Weights of a small transformer language model.
Size: 8 heads of 64 (2 for keys and values), MLP 1344 SwiGLU.
Each number is 500 + 40 x the weight over its row's rms, rounded and kept within 0 to 999. Layers, rows and columns count from 0. Numbers have three digits each. The size before them is the row's rms in percent of the matrix's.

# v: layer 2 attention value, 128x512, rms 0.142, rows 126-127, columns 256-383
# o: layer 2 attention output (transposed), 512x512, rms 0.168, rows 318-319,382-383,446-447,510-511, columns 256-383
# gate: layer 2 MLP gate, 1344x512, rms 0.185, rows 0-31, columns 256-383
# up: layer 2 MLP up, 1344x512, rms 0.185, rows 0-31, columns 256-383
# down: layer 2 MLP down (transposed), 1344x512, rms 0.174, rows 0-30, columns 256-383
v126 107:477444487534508476506444549459500491551537451493491519544539450494443478467467427529520528569492555476543465528562467557537533618553493456422517454547495483481488521484480496538453441562508513609476498567511530490521497537470542479469519562481556573456494499491517368512445491470490446507492428498462487564482485468480534559515454500485460530467518585508566573509440485479520495488523
o318 105:501475491483531566532571481465482470555465513466490472524522529512542468481593471484548452402517454508475459502448533465537453428494524532528473502460517521492482543492454612505471532475487525410558473516505473568458491519594494445469451553528446493483585447518434542501543500502526499457459583486488522481536498482551407499471527528461581417511517510439525487488477497539453489538484
o382 107:496527491507505477451492556506556468593443513565476560475507548474445470487475527573418546528521473535513561496461467586482498583490479485577515551560514562504488500465544537530467532493471520562461418499453495484520502538431535591573518546499531528500458524451559455568467525501528535502557499477470519519470520452324542405521497479429364514494498477514543467508584493470468543504470
o446 113:462495520541480471438489562539490507472539502489493519453473509436451532451538494468493494580544506495469534502536438526482495452476383461487475537562469461427457504421513500515522455456499481543479500545496475479453596554458561568568529495517471503540439526476559501509498515514538462509500397545457476557497525515558565537437504474545459508496478478525493487567455480448504519485513
o510 089:524492583462389528518539469453493521427481586482430467449495490522537499527445583515507500445498551486502468444460567502549431447495588525498576506464521491526528522594563442404507499474514491471566511524511499493539456419537438433459452497471486503527538500524504569520508491558527458471472525489544573491522518508536491446531516492525576442506462524518445434456519521447513481465533
v127 100:481501494481461522519490438535486515538491584504467487482537492521490532463473535566532459427530468524521553561497459523465477523465516525569455523498502447468491494493611452530469478548510386520510501504442577548474510370533498483542490508458558491498585508495451481439518427565490485489432509539440478461522570475501485464524449451519550544460514488528504516533446514499514440555559
o319 101:524546446492497445458544541476525434431472452515453508529458491465463466462571485429516423469474510448473463473503493495512569530501510510524509522518501529494513473476508479516452524479504528522460489531522463483540437617486474519453518490491481364523533455468449525462512503493494495499508510486527561550494496556540534496461501482507495463542496581465437500489552498474505513481501
o383 106:447498453527521528513484451546490511496512553492559509448499461337472517608533464486476520491458516546496424529417558501517483513475543417595508498482531602578504551481505376510492517569482569468513492515449560462460518526520548495577467546437511540483448433519515516558477549546502432535550506481500420454531522489533508526591486570515534538540479504538493515554515511500442495423559
o447 106:551524498513535543523438448526511502525524503445495518475530456503468505522425468493494563518521434530491546466437553487560425498519529476489525494510488486438498479424458539529552434450492480439496450501476565546510508453426466512503523573519469490507529552583490438550539510519500465512537511463442467407457485467484489510448520457502530521531504466524503451537513520522538486483492
o511 084:523436497486520542482524518488451538478521397548524472477535559501553514522586457473470545576600488510460488510471491544500481554486418497450467518496475511458469496483509503481600568411519500491475503528501487517451493453552483495456505482545439452521439474572519513476521526488550537530431522482463535552462444513439510481484557480520483440506510472424521551491509479535431509508435
gate0 099:475480514448547539511525482460471488559512504583459509506489518560511486443525533456478492478453487523481512433514576459499552543523478560486454531518499468503496481491493498517436451472455488465400378588466528535566441434540563553502518540467587488501547527518444502548522517536503476488467460519492481481508466537530482478508465492520511511465474400522408494508540453580485555510453
up0 107:496526494499536497531524415424560550465490446491444494476536474480528547436470433500526544503497390429493517537516555485493501466483517550511494417500560479526515536538487466517465476527534476475450424485496463519515433517552544471423588493538505450538487564470500454499504578397487496553483459524515514454478456505495508460477464452548447519555471446476491551482539593547489448454467
down0 098:577503593511536470498471492523516471498511587482471478537531505562499548516539455503456523505516468454553447524473518513473503455509420530513429499489563516533500473514461502562529513533569430471438452483511465539438520488550534507509573529561551527560566498517467484501472451429504468568451590463495461472539506447555556493521494514451474555457490472448468447487443580510515492479537
gate1 095:505432524444555475431536539515472483522536448490541500643478503553520406563489451539562495545461493546496443504439511503546540473518501404498552546515473461472484467491529510498453518492398443470524590461504502518452574461439500449459546495549455506550543513450425517465554484479507548513513440445478471465485518506450506521531492509477484483521553449511502452507471473513434509480493
up1 096:593506502522505531499519482524518620506424540563533410495530512523565515491478472512452445571477518481473464533573593474489474469475489439523498439490411516514443538439470453477518488463460453421526515482479460525494484471550473486517480478367533460522489448523507539488505487506524440516534514493516475456494492478492475479514585521519522499510477423539525527509543477512491478469524
down1 100:518486532498558542463489505534529515499547547493438500508601466500504480533476459541486550499516484520502521484520512528523462509499498512484526487545504439485507532470509448521497520478552507546569541455521455483487537517516467554412519536502485533572539474471410464475574524453541458497535499518483493463440517525456564554481468407494500512439512508505595538476464502542551440557557
gate2 098:574492493532435416483554473536575400521582562565548454439492496534552517558462464476553533517518539498477557481470525602428527525483492534472523497556532514499472489506526486511558520492531522461465565412506525451474540485455465524447535514416408526498506520465467456480424515563511459559491494480461510587511422498501510516522563511519469566544429465554450461483507490442499529487459
up2 096:488496503514536438495542420552525512583523536604516418447448481504513461442498496492482467568528487518449539477523553530465494529547481463503473509501500474512592509509468510517480469517518513561569515464493496543544520538485539529510402531490545462512441473516440522421433516554518518453480446548476500565521614507527550462474533548525513481549468526557556523522501560459504531503486
down2 098:482455411487491532432474568530481535522425481521584540512545485480526498552539471472422548477465484551481480509409469473513524525497528490479499476470514477501554485493505540555508494486508499549469528547566469522485552540496459504565477517504527472500543508525536535430533455533515488515503488405508479484423508505557574531406487574493512494480536426486494521529536515409527481497526
gate3 094:474510494471482492487443604527444554394502509533461542474588441476544518446445372427417462456491499403519491475622498511422531458560475508568494540492478586529481524505519526402527521547540444526500461426461533484547499493508595483525567500477521464559463450510533523479497475529559505492457477471507501437543512494587491434494547507486473511503515496463475484494600476476576479544427
up3 098:482524501436440427555550423493525487502557509501469489491621466484482488415555439489477499478506559531522534569541469437484537490539523437509498484479508482506452487455507492444513475464414458512517450530514542572523514500498457572525479509525494514551485514484509508553469552525468566499510417589524475478515501543485529541398520544524509483506488540486473511552513533500450464493444
down3 097:425615478467549498457530562521568539448460494529476420504471519501404453508476504456517507490523461485557449536496525513484529520479494447530484552560514474435542518473410435512453526498585526562389480524478506508475518437581517507474521382473457513505478464483508488435512492476516566533534549529509538582526520544472454474547491451445491504463458521538499454554526472510512582577489
gate4 099:487512528488430539539539477479470520514568424407479612488481443435558446506525497500500520514489533509449425480518456508468450464516507495457548509486522461496513490462451490474493545499479521528533464565421459501499521565449488498414550474504566527516487446457473506482456528560469512481507404451485491512508485496562514547487558469575502540544501509450549461526504507438462552595504
up4 102:496505519584509499437512575524522446460510526496493540423451533508518548450471536522431431527472488498506528463561434530420504423437471479523482453465537472481537558399463475503495485528534504484498476610448513449506487520529547485485512476471483497543461557513493489503584562450467521421485495471493514521578489475548535495435554488510563531516464520517479471503514374430524467531563
down4 108:500520519487490525458549498496527499483536478548529514465470599529508502410505555497515451513484506579568500554473475508441472461505483436452587520455538479484533538421415465528452502482512503464532476577447447571553443555491502496466533552473563532545445490482505507542480560450556569541486522500501494518556484434570561559491541390458560527579497528436440403514537455445489479534581
gate5 095:548471496479479474511500522565480490531532504540485513557552590515430508487404489531475498462469492578451563474411515532500497555560517450470432541511524463496452491492448484413527512493515530481410516502478476494519444450541472502510485505566479541435547391543522527497515501519507479530533530514475484466511422485587470513495432516479470428443514515528445487492503460514489484460575
up5 096:565500486506526534476528462475471531569503416450509476501524520456492475450509506526448458521558502540531557457433475504505442411489490545466532459462452492558459472593494547530522455441522474515493485451459483514533435510540502466461524518448475501484509522477535503546514464493409490502505540522480506527483501454490563519497534511439556594470441445511438506485503502531559408551504
down5 105:597558476529518480424520540443499604557478532439581543470513516560438492458487584471437503464542532564525503532472506554552445491545514558413494485523425556484570459375537534482462440535460504486471451549531543550487459562538552493479536526491514457484447495437524485525489496479412566564533532519456465502483438513525527556501482519486501526494537527505520494481524511568511456526496
gate6 095:470464498489448449575482510519501519414496485429471458488579546418491500483504499512481500516479475549503500436509489573528465508533457481478484471463505540543479431505486536519452520512498548520471486516516538505477451459487515453554497484451537423500406418466519515530469465517471508467497450491535529502489513446500478441456568530521461548487431506477461520476590462562516502532529
up6 092:529536477491532480446527559536428482491537488459531476491426513550493487438499457528553489535475523488475524630447476508481576536482515486573559500513485509445449548501492485420556481475537469482534469525525465511537500531495441524400486501574552522443520576565481571481527605521505494539505494417524467544522478525548545515460545521451517494504506561517575468524468508453437506511508
down6 104:528501444456517415553518471458492481447480575464526445546595552480493534504490502458490492567562479553494512529502573526519517559496561504564510453495531477516446471439521479486498498497476584513508511500589507470477452439511523531460516562434447602535491490517506529549476525467565490493459573474575454525485514457567493522505423422610500519424486474528547462471476442463452453515567
gate7 087:465582498540467492481501502482535498526530456444490474519518550523542409469496538447536553473516583514524488491499499451547476526546476446526554459484599545447506523526538524506563566595507488441582461539499485488480467457443506454425458472540433459496529547526532447449455519490474477512565531522531552493524441441526555549492507540411509442504456492528487481544523505497541484513505
up7 091:480521457498471528491443432434471463521542480502501501488386541473456475546493532535513493501478476476532509532561483562482554459501496546488549515477451468498536490455507538539497505468485575479456496483486550472540563518473474529542494501523511536523516460524524468578496504561607509487521471474487543555461604518446429471575440520459544549526520486533533605467489548509489473516460
down7 098:509478549507485557506419486458496501589519474533504459503472573437520431538535466506483474435530449527511479529448478565584510382466480536480566540490535505507467513433547562534504493469517395560403574526509529431477551496504459458519531492575528531539519425520551483571426455511504572500549579471466475515501530501491442499557511520541608490480507466534521519518543497478562521454456
gate8 099:472500489455456469527478529560533557453552404519479444479518524483393526524518480482500569571515511448517456535462522480484468491519467530544509497524431519494429496499455448455462505489564490580435503533546517524513489578494507565526462559524471498504492535515476491487531521475450467563479501481560566502501462494474502516512533528523490445443435456547574531443499512505509484459514
up8 106:482507466499463484486542575529563479492485482458473485540532473510457502475539504513538533420477423481525465537498512506475464547552514561551465491513469535504539535480497520485555455581485509506484499547511540495527522506457508468449520454478499457459413466575400588487520494482449503419421496443483491458546464485457571496550524513441546548476451492488561441545567499499532519510560
down8 106:463540417426527524505474506540483529490522449444474428495431556469507598547573577511481405474494528526541494568550405414507540502508466514491515468483523477514489453497569508474480475469536493515542506493454501471474496536417534527512544503481482460480477486446433488525567513463433448499432478505497510532486501472435586509555469529490481548453428513511474519500496486537509526526496
gate9 109:551482517471485540556532514501568492506471521461538526493565453545500440447529529447482459534487477491461511574501520526471445471472501563524499516427463561466494557499524493517437499499516579521458490524488503600489511521417528375444536505499530504565417526510612507425460511487477515504516539485459520486519518494531489494531439591480437486447481552484430462533541485462517444528455
up9 102:591540504457569509456503475495554493524562519544418463567394522493512527489563458549501507537444477489537514524509529553447491472517505482499464555519532482474479431484491511501481546524480488431582547483547489454494502428530469492463486466485571503558499455434474507467518489538500425488420492492536500524476496499506488562451527478455435445545492481500530556504483496501540533495533
down9 096:538524526594490446494507500477500551466480437522436532472433452509515527442449483513524494490522450530541514489564588591538517546467503531512486526501529524508509465497549470509461501481491554481480485536459561494477580499524472540447512432459464434509510457511538534509448499470425459433484453484458543514464466477544494410491478504426448467508580446444526515443568519540471467545511
gate10 091:434465466489518555474511521552527457512501576513418432555550495554458502503547508494492484452504458507477523484474516460544460513509447468555459529567564533510412508498497500565511520497531500516473459448464438453537471544491494496553458560539478483571585496475547542543549443526559466500535498501508490479500471515483561518513481450543502463497528551463487481495527536513492480418464
up10 094:485516449512481570559563544505559534498527569560447512496593477545516550570529516488443485447485452516480496527497490437518485498560515475616442467552514540527505494456441497554508464452493518488531471507519488517568478483529545496529494550484521509497539457488500505489540469488477513521515482479517456449492513585555443471498476506494481491495524508475406521526506562529458566446547
down10 096:539516309494495523500475485505548497546505476547499507409563549514512503476474515459541529507449525545503475470496489509465478453456510541461432502520518548485555553489497507490435518466448538473536480526456548513531505457477515492498520494506463522502464540512473484513472496515495578470520423473578504493474492495500511431495529515508457481526593503526474420491452517444439503515482
gate11 100:527544502440431464538461504434544471465503543537503407424561563424493413516508445554461504511510491478469502438507500530530452525508576425542469514462570503422512516468562554489493537478501536478525441376490504435537481458595447514521543530510548531509519535460542444554471481520443522523525575517453479525498487567529505503515449431521479489505487476463428463498455530527488485576578
up11 101:571510474470456498451521498471458467501475604468469481481466491494498513490493534489527524525508456434395513488522525569528368556478492513463506455527560454499468491440523506523526444501423519512503502487510490429453485580575455529503494484533528558490496505515542512554502478529508554484486486497459458454505570531480461534537481492440452490505530510459484445464431457513564461527490
down11 106:578496521507506509570528485412540539501478519489560495403559479497483506526475513519461594518511496505409516395488488527519476486440485535535535486505549502521558531541487480545508561476458569484407529513466547437456481548544502554481551514426439493482510502538544492508499530588412478451511467517499493566519521548484493533494491469469414508546522499493512538519447518486441519557473
gate12 097:529459498583521430494447490488461508490546524517486478496556446561473505518450443549520499493482496474440456481486541559460560462465492444519501510434548499444508556530422453474510482480594464487480540434451527507486498535478450415507532406591506497556511474515561468620466515469464496471504485493523505527495542508561505518499566447468611527435529561444506516466507447438464472432534
up12 095:538546523505481535487516525454488454570606545577477516581457528563539492562518477436533486535497490488466544421469516480494484525485565475461475455558496493502524509489495514571554481461508453500495583481542466515521517439492464457526527498531466466605503450509494532530477564553500533470516554499470456562493439387491520509461522548498541517464501574518505575471516506529494505432438
down12 098:546523472480482529581505514508525504485449526487508442510494560496493511438520520512465502463567503543533498531482526441529478405460508500478595474499534529592522535518560539469536539430442498546512487482505507528590413478519492507523486502500499555424447539518554532487513493457516518466513549490559495580522563521460489481571489454560486518486491566504428500475608540434488490619505
gate13 097:568484493427523536538443550470487437546529414464535500522474460497542506493513507495462451473483492501507491452460519459569471514466480507570477469402516465515508456544478496506486453511547508487503393507530556521567496428492478472522535458464480517507513513475491540447530500544461492518491484486502466512456492449435466501450512514499540450510517488453500516496490480456463447492514
up13 096:468498483442421519494599488503480463495515494463587483522518543550551415504465464489577446557484476500524515526488510410546542454574483519535437528490503397557485491492534561530495517515487483470482494461467410506503472563442448475463504477534564524541501483514571478508524488457487483498528492476475462535522583496494576566508493513492494520534573550573493476555458510485432504476523
down13 102:481487597563496500570450553484403422458461427504444509534442412496505516514455447532473484511507549532529452513575473538540504488514461503514523478497534491490518481579496497492509474486528581618434528524513479525459478481559458419461552481556509444590468479455443486525488551505427483542573518562493540450545511453492501428544527551395518506510475469493491508540470496495494476527499
gate14 101:421423539524590527542504504499534508502462473518416529500512533506493516485500588462485522478490549523491497520526476492530617551594556469464549500528534551446567487440523543528543468498519530464506490553484494509472527504501513519470552461552453489527470476581516566505495510547461536495527476495466466455504538499460583546512499506471552570584557513517540525442428451518470473474485
up14 101:479492490512516537554498514535518603409547486444429581471519477507503555428445496466492514464544493572492509483543523480418521502544476478502556518524499522477533522521548501455491470431568471477492484573478532544507534498506557526546376460564519557546515562510499397464485534530523551439524497579494432422522554525445512509523408496475502530538566448500501505520452428471441518502461
down14 107:534501502486540494552489490493496482512523518504570473518556486551440517528527532519526493504475541465524570545536497565516605459536394430496518469523436533463528511392474464505482488485490546544433506552417506483537489509573489509458508461541488518473470504515523531517560489574476580486498516483460521494492502583513546456513451499454524490475514510540465513461465497474470593550540
gate15 106:563501508581433478572494491497498517489513532457555517517520517475496469499548435526446577494476460454461494412535526490576483475541492540501516519591526494444533475460469403461557468481566465520490491510498505498463418501493488577505474514492507525517433446547486491476421569491456446575456539509543451447523504498555454509468473512472547466416577499506550462438466544474536525470558
up15 098:511516520484498480427439434463488450490465497465599511460526483501439539501502538511478549511536487455508509496537481521552528468580537492550515478488497495522531496587491438528543515504577560524462499495527496475510520520479519515487527493489530560564452490539478541471488466534471434486509558476532530448537509535502416510544529495505496548463432407370492507421461570555433554502579
down15 100:502508388488464436482550433502441534548537559422473500536439426552479524570517481436497461458408486426564529467521453526507522465474582504588542425516513488524575495526512525498504512581505481538499519514483479509482554511446515504504456416480504501513442538481465418422480485522493498478509522456495450523433540469527470503494534524433480497468527453551481428468486580498517551433557
gate16 098:465576512496518529556541528490515503404515533502508493467487487517538592543512582513440514448465522543471533468519496488527550639527520620463519458515563424543548500537509475507496534481492546513473524460526478517444452493516601511528539518453452526520467539459499516548473452543503468509529499455545505485465499483534538515446502498480454455454522459499518538448510524454509572466510
up16 101:522529476491422450479553443524571501486473480502492520482497485495576468496511544493548472505487508534448551513470471499480521505453547538498501506536504449455539615541491487532534529512510493497456543507366517450537528512468493459517538502511534511548477461495492553506464469476462508494555535467550455464525427515438494511467445526512490482530412467444492522428550491427564558479552
down16 101:547473609516467467519539526498494536526564458525500449382499521526512495502556499507454485500481562534470518523469528498499504497455499529538478494527510512538501489574499529445472526459520489457461481514432465524465455485522433487514525480513494511561517521506546528564527489489510537371487506492474469509527481545517531510573477553526527562529546465498509542483447527453426521494540
gate17 099:466495504468568530489466513542531514416479497461521517589499455524531405474443555488439531512544508467522455552547422548450424566480461532500464481491475555454389492481524440554529487468509509505478475493533523480554543459549474643530488542554490547521563483517537530549528515476540525507507488496483527516451482468476484459507513458507490482468446474512520512482530478490492474580501
up17 102:509505509523469443521531493488533514528514487476509431538465457491504490496469448559437515548457488481476511523543449514532475495497492472514550530459453489493416556499489503543466524486493530500495473526429505608408493470516551556567500515563552470437509441366488496518474487521445540482477558475508491538464506474541538494551547519498456483519476461545495487507479420539509483509562
down17 098:490503368422533486476499443441450487503475530514490503557477482570436463421460480510482538519509489455546457544515480537397534521496471469534530467537430444526454504421501512527434472494481482555431542454536531522505572531498445485476518421495479412447433537597562486470522534517503429478428437532487521455462506538458483454453477496429540478428539563510482480520459476490513548576493
gate18 096:597436491505496470482546521486509531460578545544542560529459515531520435580569520527484435460455465488539512468532529523490538473657538497470470621500517514497490575455517472495481511488519473486488511507492535433492483384500533531502550545475440437550494487519499471463514498473479477452467563481561583461403425574500455490422558466520495510472545534486505424489467600493430491467416
up18 097:436478436523420464454456544535469528456446453504541502538503403570465462473558562486546478476473567429467496486512503522447520437554501520481475546428471494500503548443514454476483492526505583469459445505396427521502480537476526545519441500503503468431467513489539475450551499462482496527503499500517587502436524470524519531532501508523414485509496458516501437494481491477483511489503
down18 107:501490449468430448474513436510509500497473537520576510539496493502460501501493510510463452410524453478555463533425500502488496489504539478468462476541514562537541563426498496546414554470472587494497515475513531477522513481513549454503447505459428518454494503507440457460543549405481495460475476522473487526489476525438535435499489548481438484475547514514488523418532477497448367474459
gate19 093:483498489487470485578475540560525480489487523532472449532456509518401543472537487458521471536486511518511458582461494497469477525434515448437504489442491489518539462534469470576479501462485508530510585450434437547581463508454481536434482475541550571545442565527411548414503512466517430453441500461537491448462503478489572459518497497498431467512495428552536521559523493520507473488501
up19 092:506538482538542490523515478462506486514486552527454466443512533528594517480439531484509494526547584511455533550477480452545512513475502445499521523494504540459479572527555560474508375518482415527532502455535504513396501547531488536541497488530454404477484489551429510464465502513412479443522449478459480528498512516537466497537530519605525471470589538527508543555513477466514483556495
down19 098:516560537414456517456398502499524500466529549529512478500494549453450509441455521517520479542529410464460459525579520515558462459483524494532512458464487528459571497566513474499512523445484450490500461550543440499465491531505482500511513495496513495567478509535429496541489574577467508492485471477515572506495474523470573421498429539494552501517471444491522440483459493481530444522508
gate20 099:457532482494488472517487469491523502530464541552470495447479439533501479478448442540561561501502470499515480509478470510464555496504467486561496477417461563469462503557512409470508463486558525476469497474595482497544512500574420499496470574467547507599509458480506477537495455571488435468471544530479462487523500520524421534556452526368520494513547552464501473455444487479534488596551
up20 100:498516495585487520451506513493491399552507572562464430624511496509479492481510564500504476516427444487500562485497465486515581539506535464504570496415462476454464493510467499441472498523575465444480528464627521524514535449453453531535478527454494482556502407495503480561522539500542561422458515420483473496534505463510590516475553555445478473484487463505489462449519507453450501470462
down20 101:441511521514525516433564470510528479486544561510462456529530502466511437568551588503551496449497524506544494524479480498413407424474458590425497515487455518539481523431452497534579467503488543538503488495474492494465529496523521544503461540476465502520447467453475520439516520508483493534516461503453511569497536532503406541501513445508467486530479551461515458462593507490555528548480
gate21 099:535418523517515419460524553521543482413495525478484479466452577478464485534469467458521509457507443502548559493410495502567548511551515500508465527521510472536590422488498458555521480511492559533503556560451437506478507499469441507512550534487614500506539395420488506542510500452527472525455467525593450506511507486449489517482531550447514490587502533463479534504564547541537475585533
up21 102:468547486439594499475557476494518549475554499482498502434482563500527514555463532483477457527522583490476518558505514475514556512573566512533514516546488522469425499493530485510477433451560492491451554443488499469445568479528472504575463467467577552504520476471439478473508454457508481482408484540511516515404511524492504452498500533543417544618504423525501541467414551552489517517539
down21 103:492499413426474512497505447481520444542517433528513479460426513469490500437454438489612412535512552502471474457534503487474492505553474487476514506383528516482481574496512460453500470515510456562470555413503554492551491400514497500561509547472432415436548566528390548476570454438464544513464496537520487382494547549561541528487496556461477475511553515462507483435518465501501546550512
gate22 101:559516486484534446478401485477461510477487481504506561519462543481568455442496557540454511519485468459565552497488524420512464543557441484480473444515532501488510541504475453414455472493480445473465486484530560466498554582499470461495541554488432488498460465472511500470513508496444456445476484529516500451492610503571552476527470529471496526506436458516516469473531492519524412542531
up22 098:519532504533518498551443482497495604512479437530492503490437451470514437517450483481526550498422530544559492488476621498506515491567455520558520502471530530583436449501465469480421491509491440537387512507512512603525533494466514463492497489510420430424504494445521523421483494495418510472503550544533567487485516506539504503498465434537503406546566445500520523575554442524469506522434
down22 102:548570525474515447473417516473503526445443412528437580487529511418534478532500419514449568473468476501513423552465484485567535495550549488442511578449485474536534507448488536500513547430501470485510491428479439549524544469482552543548555482496485546438522463471533491504488581492468526516471543541522519514558468533426460537533433552482460523612475468424518524417549431523438456463474
gate23 093:524480500495461440488464466468474519482497527493536452556459503528434531485528522507561543503513521538500434494543568415439418543556513488523512516564445522530440519530505494523518483508483477510456530488461436532569527433498476467403441504469542524518587438446464499470460518570523359437509484456505534546501516459532513522526530504496555467500521567516520555455441468434493471488454
up23 097:510549515542460452527490570468449526458522416564521523422451533559497491473506529470481505553489518523524478558465452480471475478405538554470465458447556532464448484559487474502495511562566518463544424500531517478557502478448567572504451461534480489485483518462480536463508515515484564460563549542495491547535465570494603409511532434526530526568507564541480510555503523480522523554513
down23 104:518556509440469431548486482557462553514510471527557506421507536570506468455502463509411514516486546447544444515441484538434490548490532546450471527438491487499481556583582571402449556496478554460547453480378495541516498522471513552460490475556448524482528495465501547582500574511554539521529473453505471532510492541536524548515503517511491467499458515448435527488437499508505533478461
gate24 093:502476482438467500469516485462456491489481452530498494470448513498468538503496553432442528470460456443512455460537507438539501541534488468508504583500492534537468522488503421541481484474403471490421535523506466438536467512548478497474557507511429530462444560454391482565534526524509471479519457530454565556427545469516518488468426582432468544557526530565462470463507461541513460432498
up24 093:460518528596486482517510463532491434545521512491535544452544498554512471462575508536521518472503580472494550466521517553418468439468472567531489453534496551526599508505547539517475484532505440499451502516439548511562559507477484450498546564490478478474488481531562517478534438457546510478487510505533507414439498536497460467488491513512480476426482532498525420461442533558499498548436
down24 099:549542551435465478483478524499517525515473521491550504525515490466469561496500541488492561513566543456454542515521533446541493510507579507494567506461431546454515488488514506483567593508496428486541499540532477473461507576484545506434559502532467459522490472564573450512543483506516543506456464538492482492398473466478426530386585409463466470511519489439444488537462454503431516508477
gate25 095:522532501471513490559463474518497589439592535544492409462460415444482495486514498461545608502428466506499520423426525480450504536542525442448443523527434470540463540547508480533512418510435524434513487476491538497475537480503450540407462524470489440505461550517532466518499528551496475533474443510438413529467455505529519542477542496499449526536479449484520498502521449567455543545504
up25 091:411528504509500422497482503496516539468552509527517526505488463522508545462568522476443537619503495483492485448413542458490488511565532555471507535517502583507606566537505531462476534467504523458512560521551527514462545446438483536447489516449498528510487545544480393515455503513519500498514498475488496522454464428551483452523570503523508518559470531534477513550434471508559512452511
down25 101:446512484493484453413498462556519473474456490500537488509472606468481470510505514480522491522553572482557485476479465464465549544543486426484543506513455494465483518510554469547526460526517515549523574578512448438567448435510396449573529566500447485498528575533453481474462523552471466540452452525525468596473484461440422459476474481494542552538471583528435505515497451580482481509509
gate26 097:513578493520508399513441587564541505536497554521523522461494474421502556464491446536511462475540474408474561440488527579485497507486529494493523470486456527469503560471482550514556492459565536574490492483495552494465523549490585476407504544567423457527545504433549504530525489519533469503484428451515444416478501393466554421476476445477510534485557514499453491462497496531450468482454
up26 094:514470509522503554512469409487469513456450511530487494557475500493430489528481535497507541395472489531479525523522429567454505548478472539513504496430495465490493562505551525463521489405477522477472546475476486488540514528551564582559542550438538562525453514490480440514511524449486488524563593589546541504503512514523420538548466585505522457501448478517456506550438415556444540486504
down26 105:581506444459497502488507494496545496429555528553518529544499503526481521575556532562543536544542531489564473476531487557513563526498440553585475483459439560535495510487492506501545459503526516506518522475521432533530525440487525535471539527447459507554506571468497570455480498427556486498478496494500508441529466570552507536483435488464558585455489527502504433499521487502458480475526
gate27 102:540478512452521505491503510491493546539551541523497504558485518451586552423463519400484537459481490478532526473528484487464481550478501475519508546568436531495461527474533478557464461518462547430527532570601498499501530507566468569455447457518506438448511514472519566557564488535512529460440491515408507485413513506510489464494557487444545547466489524523503455494429485492451480529466
up27 097:471533509554518519512449464486548492493545517500460580493496450516477530455482490487455458532511566446501496449512490487536508540484514444462415480513517463505585410444466522498532525592556605492483524497489497497465505567506533502452484498513426446510514481438504528439543473537553554483527527534500513497527531473510457545561528505524514459426470550490490428438475535548505488392495
down27 102:406508547443516526512478493548576454523486515492434524462557521473551547536476526496543510531506469477519510473454507507507409485462496494498522505527511511463558537490499427489471487500495478490524567359574577464567593481479519455507425508429476485467498473582472566518467514504530447512519575460500579505509515468475410476491550534453515477478492529547453474487516567407538447497458
gate28 105:506423528510497461481566457578494524475427457533476551444520528465513558515507567459536472506511457427419540486572551550519489484494534512508437477443517463452471528527565518469512514554544432578510542477504518459523518429578542560465578467426492439514530523544568537497497521507525472522447471541448542500491523542445516488519616483432468502456477462480481540515516492544518478521446
up28 097:489514465461441500481438495491554445490544475533484526600517487499502420528474496489536462449556496477533509555510506460457525438490519409582475496441553434502568508556455441507550517528522503493545466496499525462473531527479498518457488559554449491547515440481500490496545432550533541524494548469506522447468476504463482461488520485525455468471543467484525470488506457503524498492506
down28 095:539561492448540522503547534461525547508451511491509573495450482477534473493463480444515519484527514481503499533490474467429543496505503448500419528510508575520437538471483519464525421476509512413474561556533481497519545566517487511525457514568500541494505480445522525484490443496501519563510581452457527462519531433527445464481563534522513549499442492473439493522525458492475448467523
gate29 095:491503493514531502572471538483482532534493525491444437508504479547477431492466546481540543477518499509458470579496539494528473467475579471532502446457542482467566503499490507494557466541490575501469480484494501565492447522436567515511502550614528527570545408523510486499419517494528452501495572548505518440523529473444540448550425481471471546407469487488430468447557507504491510499468
up29 088:487590525442479471478511492516475516529489476480442507501434418506527503435534530493554435454554496572456488456461544555429507449450516507446546521483529457479507503477527495552447416470503501601478447366495513490467497519528494513562509468446491557590582481577493477561496506489472450477507505506511481439488470543448410526476506491511474477487515468532512463486509470551549507532529
down29 099:516460571543500527476546540460461528536569504472450536548498529540471471548475486548489494502475525533521379553490490502510455553515476490481461542513444444495486483497486425475520501491525532472563484538574475526566470499449503457495513506543459511485456444509501506478560500484473539475485529514428495485456509441487602368465488473592532497519478443509454504447545496479472414515472
gate30 094:504509530424468465479445519480509509507454543438534499506477483471467456454521479481563447457496505457510482530474448468493558454463453503515556460558477474571438514597461468502448430542517388505516466429553573470427494501509566447486503484431486480489480492553505573492517503511546473526552553469505517496505480518486502507536503453483573485475505487544533470473509521539440554449529
up30 091:572536489552511492583541525481502515561550440500484492554510501534588451561503573544488448530476513540453513478560451555483513543519607501522553603471457568464513556586506541577433534505475519495436429506516533505434493460445559536499499489510505494489446482522510488496457463504470444500450534489461538516552544517453442447555455462526480456478513498502476556544498520463503497542528
down30 100:545439442456503463539500473504520543556510530501518477542520520553555500498548496522553505551457560562530528518526524497504511524516558514507454535440535574515436540504418536405494506501473472529502532468527504546520467494477514459449513522438524534433526570547551497501496507498444527477499526523512522464555550551418440521441419516552533555537497523570609455515490506545507480484472
gate31 102:515460474505570536545541553501512541471554442496522564512523519488454481476478480475496463472525475424548518487479448575508494547495504523509581514469451516398500484440484487371576516482529564528487446454500478471482462497433517522443500493505398512456485526415449495556522521485522492482481543541412478455479470492553503461496414446496452506492504590461525486443490550524556472575470
up31 099:530465482482544490450527526504480474520502523475447509557511463566480484534445532468529563503516468531550466504522436508499528575498451507496485505524508475466452478475502523525449469433507473557461491480532491515392456520426518465440509446459434493589457514522477533447489508511467592425573569496547517580502475511523466456453487469463491507530441548513593558462491542510507453507496